Each number is 500 + 25 x the weight over its row's rms, rounded and kept within 0 to 999. Layers, rows and columns count from 0. Numbers have three digits each. The size before them is the row's rms in percent of the matrix's.

# layer 4 MLP gate, 512x192, rms 0.105, rows 200-413, columns 0-63
108:490491543540491490516504467506519510531499495545481534482501526507517481525520500506464482481521494566460503491470537518520480500466558487510481477502472489464521489500497536520504542493509489
088:512496504487506524452486530457475481470523491478497492493502501506491491516521472530471518519500480458472509454525522469479486543500483492510480504521513482513510531500470525508475472532555504
103:475468508509492515489490500497508530505508504499531515517456467507516505519528488537501460425516522512544513503461518503500542519481506475509481489504486541484500538550497482554500481462523476
094:532520476505480501465508467500527496485510481482479479506472467529490503527465455492533513475475493472490477514510504505467515478517484507518532514503458506510465493539475523507489511520484521
097:482482480498496526512499497510514518502506520493526495515467472508550487505499497487520537474483501473492488500528448524462518489495451508509478486530485507499482486503462495483475463498474496
100:495552508532500520508512495504517504464496498510491527508490512496519431547468490470499492462521452473476523510488526528511534493480497484500499483491502539473535465492493459525526481513505546
102:537543459472503479477507521487556477541517485524515543531522505514486484454501513509485443506504504492500508507487501541515543467496483479511503558484452487490494479510473494501485472514519474
108:435501533540466500510497477535565537510486529521486541523535498519538499518503515539445502507529491514487515457520458528484488463497478510501529531506493505487542500491580475447511527438513529
093:471518516472473495499560481472494479491483502500535510518487524504511504514476455494495525515474492513499481499519521455475442480536537486505475464486527503464494498489504469485509519467505470
092:490456494475510505488476471499533481521524498532452534502523524476522476505504503509539536524471501456471548460487493491499474467558547532510492514501499476479506526534533503520471504493482500
102:482556524461450516451522452490528516496488494522539519535475511452512540485495528507505522507519467524504534540493494488500508464519521493493476544515465534498499475520473503482480498512510536
110:436514522488524505478499474499488502550493437510519521517478493473508495493527514543472481507527460526468542519466463494546451493478497455515498521488482488437481526491500488509521489487474526
102:479494519510514486511495482493480494526481456537503504504467521469470485510481476496496494507498494499500518533519455516511468500523504525550490509519521519454578446500491493491486496495502518
111:504474521504438535505502475528535519482532493523517527495500524515490509548487529529455525473497527477487542514505500462495502491490492507533498467439450487507521461555488495528522500475482496
100:499508476505507472513521513509535549505511492513499543476467534561528464504543508494510517489488465541523512483505513436480492483451446451524513464496507502518474488555538504489481453445506525
097:465451507463500525501546525542487486510492514475482505511463510507506511495498518450522537504490543494444473492508502509477458487508530479514476451491499535509492490506481499498469496449515492
099:541483502503498498472462465519471474560468526491518486488486510503526539503504530472468483477526517523483491473500487526545523519488500516504489500511522506527480503476526486488522509523511464
102:443547520484486449493455466535502493523482492500516511483485528512518500502507543485528467554509488487458495507504476516516512492455463525451505515496530550431524472531514526498500479458481486
099:494465500508448525539515527481516490497471473522533494480458487488480489503511488463456513507482499549559469539501505475482471498512534535470495515494574512519516527474478524515499500514482512
095:511476488511496524432520518485477466515492512554473543531489501530465520478502471509487530513517505489523560501520476522480480525484494515557501492471511528509502491504518500503541483562482504
089:505518496496516550480405485491495560501515511486541534509524514540513510465512505454504522521470477522485523491462500454487481521507498512483492534490544494478491517443496467463510475476511502
098:501529486479506475484435505551529534457500491523449507484486512485534499492528493504542464486468487486478485494514509496544499468496519501504485475524507451487479451512529459494474494475517519
106:505560524473488529475489502515533520515494516524471525513510517504493496525477469488475487510574455505537528497548514515511492498502477490480502481516513464524502492488515523526491464520471509
098:547495471519507529471496483521515517533499526463483511520482488509542439482491539452449448533514540527490489568528465496513483496512464475474519439494477519468475464499508539483497512511509508
095:463514464517493513510473483504506477479502503516526474534479471480550477489490524489501522514496456466525495494526505463430449513500509532527497511506473516481495524514491486536499476504505425
099:475475501520488490512505488452499508514508501497520483500502524538482510530494473449510517524419506486480476421506529460473485509492478522509525470504571513499509513496478530490500538507506498
098:509505524472495465509532494517501516486489511505468502542533477521512464507517489478506514517503492515508514540484457483470482495471516468499457495474540473521456442535504461531504491476476518
100:483533523536512514488445477499514476504524529523529509553539480517509484502545492497525513488542526502534471525509478496510528510484467532465477511531505467492495494464455512508504480478549539
100:523553542504514537501491505528503480501511455555488555506491536517523517523487491519493486512558499491479564519521505490510501480472468513510465474528499480509523524497531501491503530481519491
098:509512511521539454484537464516503490477534495465471485520498469504515476529464494520483507532504503527533493495510500529519489481533465455529535524439466507504482514447486491444521476476503514
116:494496473433481490464499494456514485522518492494506535488492522542542463515510477535524443494530507511509506527449505458514507498514474469471514520463468495503523500515508470516518507435490499
090:506524482497582519525495477510515498511499421513524524489527516549521529509515523491482544508484480528513465514521518490473483474487485529514480499477481498494551488487484484517478459500492482
097:501555504452518503459532572494483527498494479516506544548478512507496453470538483475512544492494467475497501495519486496463505533501480531550509506485488482465478528485479458519483502520519523
094:524488526552507530520484497525465535483493499526496514534459537490525440484468502467458493509533493479492525468491505541543498491518505479500493544515472510521504494513539486486517491528501501
096:462508490463532478472514528499503530516511527512493480464479499491517464477511501494493441543454539516478511506495485490507467470531481523496456488494469467505546476507459485458473487459526523
098:500520485530523485522496510442539527478455499540494495491493531479507496558507508441469470526454480521516508496480494477502516461507488506503506494518516471511469489503505491538528512540515521
096:524494497466545468542503531548493528538495518538470526526510496480511518519535448517499560524491511516484506468508512502502441480452522495487474486527527510528493484563534458497522519479521474
091:476547533467492473479498472494510489478472529507500498515505510506495511481490510495462486537519552471460539519525502486489489524526490497512457494495490544517505500524473449493548441436498475
093:500485478499521513501471462514454485542535517541497488494527452452531546530527511497515502499462476486484548463493478497523511491484504518484493489532477492505480531518497487475513494496537501
094:494473543485460489544500504493500470511498494476530483519523474516535527502527437535464502509498521509501533488532524445492494471549501533496512493493519475442487499483503486497519492429486476
101:487531518455535524505468512535539525427522526506509469458506505490494505498513509520519536501500523491491486529485499509535494475490475513424466531511515525491509481511469510526478511493454525
094:527507498500500516497485486495517470531492447526490498477458525514489493523496498439561528537497549515540479514498484489500527494500487486446516521519456490480583494498504508478470513507515515
100:497519484507497480457530499491484510499534497498484495485477493522505504492522517497504502499509532508477459512472522474502479517567462472504504510498442481535525486519473513509516433492490540
093:508511515501487512493509460475497430525510477502498527516500464499498536509508459498497535539508512491501516495495533540508452471486470480521515491503553531478435480488472522518473504524496482
112:487478525501485506494538512539501507506495497528505496472490522496507481525492486556563487438535495505514521568498527518503483445476519500541453446522483541492532486507494503525479517453421509
095:479474482461528456518478494503496483502511497470487521448494461484486482500529490480498470533477509502504536522485472516504466492522530536545503531487482515483509509508536446526560503511496492
088:462463508480513461498489523494515524480478511503492516520485516459518474493525493529509504479506453506476469501463524470539503457509478524524491499511475517541479519527497507491486468520494493
092:519493524492574497470501535552481471503515496501512532485495503521517514531490514499492467499495479482463481516531538527502488493488471511493488555498530515471465475541518500515490480515555483
096:491515552515512467499479485512487518443499463491492514537490463500525512488541513506455565517504504526561496482514497514486487473525506480511536461538512518484490533538500473471496504482518499
103:540479567496488484510518512517541490482479473555505527505501495506472476554525514524508499477564502525468510519497533475519492500498512530504540533505488487471476499504477485515493512484469512
100:508479497519504500500429483503484484525521494557546507449501515510500496490500499495490542456479507520487489500497489507505477476478520498501516534494531484447511476501529520493474530480513523
094:453482477516497556564470524535514518555464484558488520525514491506492519517488451497456533501525519507498461497462491461487479466473463480508540525481511572473507474547459509537538500522492494
114:521525536454499551502505497467475496498504487488494518472459507522490495459525510518525511515512506519519485511519504472535537511541506496512509474476498503519496489527501500540470481460530505
097:537546522448474484506503470507493467527468484511515473461465494464546499537456517517508506494502485568511526517510478501507498530485472539496466476494506491530480489487515511555492530467453491
106:487479549499522469492517483536479517472487481550487510504498489483496471514471484486533458512481490464507503515476517477554524493525500503475433533525456508516507511507494491530530500483502523
102:497493490516502475511489523485507512478521510496506478502468442525521477500491495479506490530500560493516475542485504520480472488506503556488499541487462511484480456512504513496526505521450509
107:501493495491521489526468469528536529533513499523494472490485486479466560474590530486453473559527501470509520522455493516493533534512562478464500497503469483460543477499460482510500501476507518
095:491494511461498515492492505473506530501491444504477531450479452495486519484493519497478513528512495484503451501478530549495491523521468536455488490454504517444477501510507442485509507513518483
096:459461516501481481534517470504479473518523521486469498489468472507519486484549491457538517487541521525498505513533504484467518486509526512463481528485542508525504498525506507533494518470485499
106:464521501490530510497472444507526568470507492472522499451450527507459518521498519496533492505472503495450512503492502517533496516488497536492490496467520483493489541472517484503475528497483509
099:527463502513472516499482501517497486443442526509444485490473486514526518501464506493524482514521521488456488497514486511485480494523471491478512473468487534500487455511484558473514487519535492
100:486566523482534516513472530504488451506508509525493477464532508451464503497507536527465547509505497475463476507497497493538513508471493529526479480465469462477526498506490490483504463525544506
103:535499503471476449492514487478482523494504509517468472515463486482529461493521518522467444486500473521525492568506481483559502491492494504545528505538499497445519524485466498484514487461549469
102:463473495516472461537501456524475497522476509500480468500515493519515482545501469498569464485543481477531490544483477493530514493541515522455507496485485494474484450474525497493505490476457519
099:469488508502498503512518469505511512487473536469503499481503503563470472522490552518536504487521538526469561529463495481501538471436451503527504482464513488492523489505502481531453546458522511
102:539497490497525522529470512533509547470471508478518493504420466475517541476483526499520516517506508465491514513473476547526498553473481493505467463461475534477505507527512501531478513491524518
098:498499479442508492512529509526491532495480425524519493513451504494464498471502474488465553489466489496487507497501500482513492467494514510542477506515501466535515484508516480515495497520503489
099:485486525503471502454512494542459511481470498511484505522523549483459501496504553563492531532499466463537549499509488495504467491525470470549546505497527546523490536504503472499495525491470496
100:517508520543487523522515492502481457490521472488493524447521493500493481537418525455515519546464511539495483538490500513487507521507472504465507508511480524459447482518493460482516520517520489
099:487513474506519478454500523495474509490519516502481469500459475538493478494484500521556480590514533487537555509480495574517506507535504504496491499495498512476469497513505523499484473474458509
093:490509502515467517508499506500482518482557429512515503476502520443532550513495506485504462483522514486533495454475502533517480481486503501511546487478499469480491535524541483509519484482475483
099:455528512499499478537486488544485519509501504490450468514508504501519462497479484537497495479465514500511546539505550480529554481509520488455496495534514510480490514477548480516529485466477476
088:446513514511523490485469465526495535475517464507504555483476524486492542487496504492510491507456498458536467524508506473497478518487533513499492492531470497520475485531469485482489485473562508
096:507492490485459485556491476501504515497534470465460524489527478447510523522516530495521494558540492542497523521540490504489491479520483478519510484506527502452516459520490473501494510463463480
097:477515530446511491496512494504466462506497487492524542512518528480454498522566511528516530494489488519491489552506490460537454480545503486528519484465477468466526512517480477500495531453463527
103:522553500463516501483525488475524510495492518516465525496498525509480520506530477482489530473530524563481552493496475520507518514520471531525486512508455527515475485489499471494482455495486514
097:487521537529473495531534490524465488492491477516514496516482510505501537535518491509546514488508521473479490510503515496514519520480484506470524508525504516517480526482438505526481523517561472
093:457495537514470510513527488527492550503493496513466487515524518559476466499499444510524522484537481492497481483511493552532503517477515495493492481511475508493495523551469538572506459511419519
095:509538500486477506543549496494510491505436494501553455524528469499552500546469491468456480525523499477506520514553512517499513487466500507433551488546485498505504533479478489515532497482489537
102:466491495534476457490522497503506514475477494479481474485531491529491443477429486480462526572477504496528526501517460491526505509473486483480479496537509471547446468492489488442477497502466486
099:482535466486497479525496479494537462527483503512503498472480518497533484515517491566550459477520458520480497498517491485528483498511478456495556521491524498510547491477513527504476507503507481
100:492499513514515500514499489518523490488480477507452514506489477478508464487526510462512480530488478497506474521507521499535448475454515559507501478519516496487537448466518497489481460526498478
107:500496472513509494473491547453477498532490483509484522519494503494520497494513512516470508496550448526501540519493499497512540532495476474516539501505459498480464437511501553502539552533522509
091:496527480491485503506543521463463475456513514495509506497504488456532484522529515436502506522478514470554481486508535501479474467481514517500508475530523519474452527451476424517501489490522511
102:491545506498501532487501508509534535488474521511544522515500494508528512521507488502505470462531483521532480481478487482487492531490499480464535515547485493497515484448510493484483479485526532
098:505479484514513560505500519512493491500503469501507473555500507486514529511525567512511495473478519456491509536501504486519466511490545533519488483497482519505550452546458466458497474482459552
102:478472478445514498482475551505507478522529491510459494499464500528512454514546489492515536459474517504474553488495445478480522480481482477542524482505489467480488527549505505528463509467534497
098:499548512529527517462516464502507536480459524485474531532508514503497473532522470523484522537486554495515479542518507558509527517539464472483490503475490523510495459474493454480500492520471531
104:487522563501517497520518474514511577497446507507487503475470520470475536482504545531506505464507489518509528480563506530481488517498508535506508482498459523516493475514509497526467477482456505
105:531537523526495509468490519530528506532518464481554521489511529520523455516485499510514496485500514537487536528516501518537529493478503463518497484518497506481527508562450481496460537511468509
101:479527522508490512488508506515493511505502520504483509464509499512484521452523514473545519511491491518441502483569532533497491484516562503510472508539474521499523514501500481477467534470511466
112:483546557461492510512491483495526522503509497475482486496514480502454512483454529509526508525502483531512476514502507460543517521496552531516507515506492446488532481488557498472546475476498481
099:504514536510488550498499521487496528513512492512514509497492516504507464511492507464486478456531447459492504513464401516475473499473482472485486521531517519480515507484500503500544475497506483
100:538497475463477504499548496466467495494535547528525497516487555529520489480497529504478531539515505482507528523499473508474480531466480463550448533512495483511521468530439472508538542495465523
090:502516520496527489520551500558469503478518469525484553501494501515465508507539496449467497493504519485521474506546468523493515511509489465507497446516506536497513448533465487501525529501518484
102:483535524491485508518456504513527554519469502487503508468501502508531506509516480525479469494555517507511474497486486522538518491488477460495527523496474504531514487507512492515492478545456499
114:519491482515482532513523490521521503487534474506488516487522466525485474531497495519522501475542558503496460531476486499527503480510531501494533525455485509473500505515485490477529517470478479
102:515527539490506519514472490546498546500499449502480487514560482502486518518480461508496490464539479542518482496505447504502520528477508510443523487511469445519504468519501522470522533482464519
100:523465525515542495498531505522479527461498520503478514498476505480523525479516504473483509515520500480496517517507556559455520508529521500525467534474514531520495489524520514523506512505485519
104:488510487493483426494514485461482502526449459545441528505494522476496492558515484508503528476497508514440497498501522469506520530497552498496523486530484469476549490515487479480493502503506483
095:534542495499485488541511450484512499508494493545481479473482465474451554522526525485509524544481498520530482501489488525527489513481493535535503504496476501477470503490518467527521499541507513
102:484452490468510525528502451520507472487522490463494533527524516519474495513481462504509487476532445530505500521496502497508494491472545548432506593481481505496486497495518464503465515455473496
110:551491475519477492496483471534506530500475467518495501506504519500495507461511518464519479489517507517515498504531478512522561516522495485520481511435440520507483495501476507549541480469483524
102:516495436425512536500498483465487497525494490525508527513535491483513503513511508474482509518538456513487523490500504489514466539535523454526535508516492478533544496489516533525563492514492508
101:504471514464478540500500485505486514495480484542495520521543483504491488479497484516502519486500530518521505507524524486523516543451496494462494498495455472545524507526480482557509531500518490
107:494483493474526483500475471475498519515515484491457464482495515502467501504540521499507500537488431561512513509511526512547498495487519521474509524493475483456493509496522509528575545517530495
099:497494482535518504499539532502491526486474503511509478497507526519496444517513517500478536490475520529528500490481468474457497527554520507512497490464484501472479474457543482521477477477486529
106:532461506481509502480477490507450500497509484500469492548509447488473518488475522519502530485499489562496501542522450458525517525474473531453486496511522467517499485516480510551503505479515497
093:528485530535542502457466490505461480507492517517482554468485504522505472487517480482496422483507489501524487527536512468525528503497539518502491484526514476532503471521495510551512506474515465
109:505490498502481493494521501464463510479498489552510521485511505517482472514525498467538496456482480498501517536495480516505524476518538432524505521470476509509526478495495503530532472476492544
109:447511471520468473530515487504495511458477491525466521463486518559497472480503495505526539490530486486466541482521484497491527485506444528538506481483464488505507522507552450535465490509470522
093:456478511484523501475533500463500530502503489518495512490538517473509495499551450513509513486431477497498523522486539539487507488470480492462506472520510486458484487488492514487493464462504513
102:524542481455508529523517501503497508481527463472512484485490480478463520517484493441505502519493516508517486502481494542509452497476535502502497495515476454485495527504468510489479519463514489
100:456491487504519480510478522529480498450492451506484547522509485520505454475497440522518499453498467511476519513505468509505482499514507537507528468497490525455493482510484516526456485484500509
097:514496449473469511501470441455501473495499462523486505501534497472509503504507477509493490491502484511478491496475568460519497507469532512564511479449494505498494509494577504430504484510464522
109:513467518523498489493554489477522542484484522486482517473518550477477528507481515531501553430522490502495489477536489489491509525493486496504497489510468483507523465481481547496522528478462529
096:527537507510507481498511457509504504531464471522502512455498536511517489539465484522477519533517503528494528486481504493503494527448530480501475486519494556509508476486489470527495494494523486
106:516553533522509493500512465437510457477474504520492508461461438499505478504505516476450460541504500497491550536527468551517573500514479503469494509515470524503456508489467478524518532474525502
101:467466472477504529488485508463510516484483470502461492475498522552464473532532521470529532486502534483519489491485485531481491485541512495501489512467461499473459456490516477534531502540480529
091:530493549512527515496513483515505475463540530487480496539534460495491501488478542520521468507511512458547480489525536476495518463530512491504497506525569493492474518499507503472507460493480501
092:519545505488464473485510472482473517481517467490516473523517488515479497507495514544522480544471521442479514486467491461471516494510478527518498495472489543529509509439509495500474504548501520
090:505509470532478503474473469496501478545516494498530506479485468527510484510466526481513533479485521489476501484486506474470471456512534485460521494516518496487493524490535457544546509487519519
118:489467500527449490498513507480499530467550483504515492556488480524520485541482497470518509530454515530492475543505494484506506483475478516492436475573478548515492500493501541514476523493513483
105:545531465494482442511465475497490554482489505495483489531475513534493488536490508508506471474545475524488483485535481516533483501530489502479494468490528468450463475500488490511483474479489489
098:536509532541462494508497491513529535517527491503493541501564511466520492550492505509513472504544500502491533478500455488497517493518490501513514503514477491539499552477545507487527512474489484
095:501501518505448510522461477445496494452466505506432531488468496527489518497502519503527495483463484472497500464546516497541488479534467535520484504466505466446514483496523499486491535515481523
104:494515506456515454512483457524510482499511481513497473492495486446506510544469508501476486524501477500494500510518512504497510519526498514466524523491538463487507469509465453517511488497484486
101:503468504484526479498525497521504490507445507460440479485492486495546514498502507515488491500541454517502488515496512496477517509507472498516513532445453445473447458533437524532504494461497491
097:494495455475460522466462534470489512525514493503512477519476491459492536481486508492524527522498547517513483493447517474499519527510500509466459483496518509507483439515498493452463477524500512
099:497540510471535513531498495498484502494546529516488498452481522503537468560490513488484491451494517524485469513487525503538475480514464519529544464475503458522479518505491448498490501469460477
095:498470503504532446471486529560499501476511549473519519499468510474515484515503476491531487502521518508493493472523514503516446532480470486488552510499508526505474477516509491481467517522534491
100:494493489507515474512530504509499484492501464479444540511532461530504502533496505496459497490543516492492512511446489544500468506463529496485528500473500513487480459524484492538517547527486497
105:504492507520524502517479441487530510503540484532490487509512478490465459516513508531552496503507557493538474512464459556476509512488513514475432491528476526501469511540495500514484484453510493
095:530476499499502502508543546504496549554508505516487477503527523527475554479515464520501502496512517468480484514533521493520477493520543451463477497509497478491528502492504495495507500521524481
101:504470485500497498466515500503518527470505520511474518521485486478531497508508487517470531469528532522479501516524474569472495529495473520580524522492486467461498493482480479485512511516483492
100:489507513562479523508506451503506475489458511508477495510496507527433512489520518473512488513473502470473550522449535508527548510464465498496490518499483529497537501537496522469504552475475528
090:519493554512474481553511485451490491484455498489517484514437499544496488497524511523466508522475486514514491505483498532490513523508451466489471473544487523496471535536486459525502480510505480
103:486477539487519529485498520532497539534536505547472479467527482471518484496513439502477471501527476486529503472516529526487480472452493502524476517491471458500523537512501485503499529527503512
099:493494490522515534500469498506513515488533475492512534504503489501477512489492480475530497480512527533517463526499537506529460466490536510500505532502526499472487503505484498520542509465482473
099:436503540492508532468474471549457477503468508504489539486447516448469522457530512531474461500495484510522507518484517526515528501512492456517469518492496495452499520489525496484583478525514496
105:471450477502522540496501485507503523478461508508492474451459502451492501472529538511520511522515445516502530554470474521509480481503475496486522498490521500532508485501460474503470520485435504
103:510493498499507482514461462535482503483496504500518492486518484456500542515528498484490527481519510505498491479504508483478539481504517499520501500422499479504525527491508483555506490446510506
096:505499518515511505458507476446503489526497467518505546506504490516485538523479493520466498456471500477517527476499505483481494528513497508504514495499508470463508504516451519495495443464504490
102:497527494524494492493540491489510489512476494516495518518515466542514479558481455505473492515519476494496517474502467490517490506453484463501484512499497479488527456474503475547515508491473468
098:468509519465497518500496504521459496501526519517529505497486463541480522481523516483468487530513509507522496506514506507476550506453545477490471504457467544481469524503500474539530499473512544
093:482440558471515466501484467507492560479505506503480541520486499515500482470509485459522510506509509520490546470522523464497525517564459546486462515503486498530507482526521490491503500451511536
102:487518539498496486549513503466522492475513471538470492508551501503470476519500552472538535514496502501517484513528487483494480522505489515515465473487487518550450516529554497452536491455498515
105:500470513518514477471482491475482505474488537490453449478473489504500507506521452470477507490530534564496501497546495488502500515520468491534499471487482476471524471507489533507500476508515467
102:545469482478518512491467494489528504507479558475457519502538487476503513530524470510475522524518486496537494493462515499484485546521480513472536503466500491435511465480478488522543508505509499
106:516535482481518405535494519520493557499497485508520533472498493532540478482494524556480535500509486516498515518530511510508496533468507518513480434520488473491514487513507517504495473487459505
095:505454483499490517475509521488466486497528497501496565478469497517507491485451483517509513456474540469475467473458517489471538490537494492507497505512476511504508488536500492495462489472500491
105:469481522492460498477454488491474490517458476463535511549486494512504523505484539532499465486501540483489535509479496488490456468489513483540495531467475516505495468492543481542509476496515493
098:503518502557461531482529466507456533489500491488514520458516505520528496520500494486482491461499518496479519526527495547542540535517458465513461472499462512496473476555461523511518523544509506
105:491505536510508465499491503464516560469453531519466522447481534504476463544483498482471455492534494519519546518489502526496553494528504505499488459477512456502471489480507468491514515519494490
091:512523449484509515493460511499486493518498488523495462484495503513470494462508495501485486509493499472517543487465494516484488491507506515443521477533470526473459467488538498476509503514516478
103:528538484503497488473525518442521475523466504528476480496500512516466524488511554489492477516508466492513511537499451503557480525492494518512483488513507541527516518554554489521483440460464479
086:497501498506510469480504485508491476459477500493520529492501514519520497513457490480518510540477508519517488474543492502455473515474484503509479470524514535458464510515520481512504504477523523
094:504501498508500520516485516489475527508474473525529517500526461480511495502431482520526489482478493509549551478450494487505519462509441506501502499510506504515526504483532479467477513501481431
102:497517557563492477520500502484508479521513539560558487415509494541513507512490496523462468502511515495513509500515471524560501510463493501536525532482529507507494493489468497511508470480489572
100:500509519533505492554469460534523558501483487497464514466468478511483483473543522505532471532468508564493477541476483461530519491504546495487517499515517482457489474520474493498525479477495530
097:468472509548488490576505473530508475502467507507459474485558451492508552494480510474499501536481503521509516463527472504502510495476521510522492484496504534504457475504450467501472498490466470
104:523521516502503457486486477495480529491511500478471523518471475488498524515491493489473507556512479485527509489510497540493505497478475487505526489510451529511533530477452483499521501523473476
097:526472524502520495489502471511475491473474463520511537511519523501519489541531478518502508522521487488467508498490536511520547474461510489476510522484493512484567498499519486524509541495479483
098:503536496527474499523497456479492474511512483503501513494515495533499528548497516473519512477517532483453457518491451491495495464512500479517504503514522472545474509544499517491525504499470494
100:503509461503509530476526470473532518503505478500480471502523454527478531511519512518471504500506503505520499518475546517521484448495480501434505486535492498441461515482521497512486502501499508
090:540482486478490516465484546493483494511483512508490467554504523526512497468479437511475461512487495466514505502541479477489461501551520465478472451528500488465463504504504523508501490503522499
106:468484493507493480483530455516508507517497470498510503503475465551511484506502515501506434564531469534450531517449518539475487498461487510508453493484499508460502486523505480511489528476489505
107:494492520498536475491474499512541521538509467496483516529501469486505530500526454438521493510508479495512474510513476449474545494529509467493477475503491502496522494543466476508473488506487523
089:525487532479516501462530448508470470520497497521466493502514512466494498521505503523472535480453487494487522497512528520495500475474463509526512513506511464483497498481460494497494506524513486
098:478504503515494530508489463524508485494498473531467548502493567478497472465524558485482492494508529513506537533516530490547481469467482469470527512528504492514479538521525491514535544483491545
099:488526528516470532480468501500494544537511498503511488474504497494518487521504516498486457496511499444488507496489497560472472519502501536483467545486478503457498537490510536467518475476520513
096:449509520466489482486502477499493498519526463472478523513515531493504468496509500501529500480481480517493468529523509479517509520502484525476481487511503472487500531510485502473529478517506486
096:492506502492520493502487514477468523533481513525480517521526481465483507485539518501479495487481545504504509507490506499536519509480491494506517514527483506489525507514452534507529534524508503
097:486475530499462518480535500462497451497512450512485507501459479521477500572503480488565517518544500504476499499555529499509525479529516472538505515524542484495470521515499488516552536473526473
105:494494536505488499506466487474508514496444524523468480510521500487488463497525505473533503506500457474520484490446474553493538541533476515526492493444484516515568532490506471507522496493440544
102:500486525505497513458494526503477528529490506511417518544456487518470532488502546519476519497557509486531494505507517517472501562494502476498553466466512520500528507494503540502547521530499511
103:510485479466508505509474467451511474480520484511452510480497477506499507513446538547461514506537475522515501514483514468540480484511479560507516511462506442483485511481533502532508544465516485
100:426455530477536517532488537504479528503472467536499522521496546491482439505527533479499534537525485526464555527481538485473520519515516497540483474480521485514508542523528512552540462499469531
097:501537528513513491509467505457526487513517471529544560475506487493468483480472484445471515507506485509499507494499499445485459510471508504533548498488511521487459519479536524465513512487463495
092:492526473533487524528475493513516500461519484492563515497475472516552494537505449526516488478451463505477501525549514518465510537499486543482460482492497476507464491519451475513466478489505510
097:513475500490501531542540503516512492511463477504515498542530528488548477495509532489525496529492527540473531493509501533511499480481495483522506539538504502475511494470519505464520497458474482
098:512516523502475527467495540496524536487481502510543516483505512490496521517520488516481513530509516492431520503529489514492417485496496527487499467517511465494486456530473525508526532508521470
098:459504484472495487499501518504513527497545455495524489477513521550485483456520498508536514530520523501505513540443519488544490487462521545484474537501455533483485528507550481499468528473507501
123:495467501529485536528462484518519504543476509539515516530507513471501531496500494484510467549515490509443553484506519527484502496523522496512483509508519491452501551457483490502545532488490487
097:488489579490533456484508480509538492531455529503524491536520548510504492487532458481472467508528480465498553503474506521461459500498440480464528562540497524516547510508459481465474462478525481
095:459471479489507506518518475510448521485469512530497515520519486518494475519545482491477509506469483491497508500522517511530469512568491518519484475515487510475506481528490507550501489450473476
113:510537505510489519479486486505473509547470515522515529496513475549516509479537495494478507523542566548455511482509546515547525479523536490534468479490484514503496518521496497500501534516516509
101:503452455512451497525501497476471526457484464542511542475493464528507512519521519479490506498492531496502492493463503500497507491509532501501523490473470500462492483522479490526533494515568509
097:501530518521492495505500496510523493492492489529469486501483526509488462502509505518482524503514493466461492487478491454486512531531520531496440506493465530494498512497541463539517466499508537
094:496558490549456500524506514540561543570494443499539518511503451505517488522493474471487510454530498506489527508495452489521506469514530483499475544489478468491495480522492513477539485483521508
107:501503451536516507456484489457532545512518482522513515456460499510476510481495472518519459523503508524522520490482478505531474522516470515504521520474472495490521493534486527492494514523488545
098:511540482520522456523517489485488497495498496500517536544472514492522484488479541455464488496498515489494462528524478504500509471538484507530451457517476478555498535516518489536485526498524492
105:465503523558491474509518505523501503483517442515501545517485540496537474528501527483508476496481511534511506498561473478513489523553504548514503509486512527468460478521532494516527478484479530
109:513489487473554493472495489499488493515513533482482538469433473512461498491560483498482521469502547514501514499510553536480481484508497509554467556485505512511515511496493512482585476526509512
096:518512476536513520474523526486481449496491487492531484486491517467497565493499503505500521523491527464499519502508475530531515469513490520523515515487448527505478520511493462493491522542494498
101:548499501518504501537497500492479476498476467544514551491486536512457499458469464456516561496528560511487522536509497505516544522483475502512489512497452482492487495507493484497563456502557521
111:480493507458530512488512455520528524501482518451498496514503484492509471504483452496448518493506477549527512513455471528500490528550520502538486500485507531520476513466486497524514507464481479
088:475504530487482514481527497480465514494505538497513488473521517479474528488504467490488525506481486486500460453481518530451508503544509502477451487508528551484470501492486520509517433499522513
091:526495483530486498512505514489489489511513492469514531487467502500492468520506487515503498471499524519522525521553484497497471507519494482560525499527515524486542505517529508506484494510478478
090:471514482413470492499503525498499545493517519464531502490487474475519518489500499497473537568464493477475472487490492472499539484515516490486499482517528499481492453486541477460493506475503516
101:509468544459493554453510546497487523547489474529495492517486492481442469476503487524496518492527494489518483502506511491545513521501487473503549483497508472488549464502505531491495516522472485
100:481506501523524500474535500491483490515516502514508479509494521512525501536543515460500516536488500454547512465501481545515484488513520522525543503517460506544531486529447477521527498472538489
099:499537465469478481527457513514523503498491513497543500468484491494508503503582522469548529528512494491467462525501505497484475472482530510451483501509487519484506520496503517507496474496536543
103:480549560490544521491519473473481492536482513521487537513480524509510485518482528478465487530544516503486517492471490465537494504494510465542517544478476486483491505515519481522517480507500501
104:536505513498519503483476448518491484526527479498455493485470515541555470476506535482492476505542548490503518493524484508528537489505523499504519509488476467460495501442513480470539500501492488
098:504489507510486466520479487493492517508532475533484511563504559520522485509496501544502529518523514526466516486535484495504527545519491467465516507482476522425490492510506501522545478500536518
103:495510543464474488530504519531547497526476488475494485542510485515494462492519526469496521526484485495482521463513505517514504495510436527496529527480509488501481541487514514497549486443516478
087:527499478527524529487484469508503464482520495489480490510505502494487494523459455544471517512466506496519508496499495513467500497473531517515530512510515530519482509489516480481522508491532503
108:520493510537497501494519470484467533497498511524462515492446483491482487525529499509477464457494480509489548493447512527548502472480550498486496496493440509488488505515470523490535463524511525
097:516520443543479483438505529485532512459515494501484457456478486513490487486524522507538504535480519477509541562557531511498510500457513515540498510523505451535464516526514524481518511465470514
105:466507488484470481523479454479467504501446513517463527527483541489463464497464497476524524491507500528522515515490511524511502432500539493508520508477476462502511496519512471495522471507457501
110:494487551492461496447495508479470549480495509546476533522503517515483493502514532528531543479537509490461503523531493543494478513489489499547505505482456451476505481510455485516509473537524527
104:454466467484472491469483497500484528538502495538504530496500508519505488478513503498496514488503513533510513500458469510528471527507496495488470538450499539457488504477495495502549554458510503
101:500492535475495544503500485520488509520527474499501520555535478497504505533510521512499463512494510518494500486544511483503490540551516483507481502446470508517521533516538496516540519510483479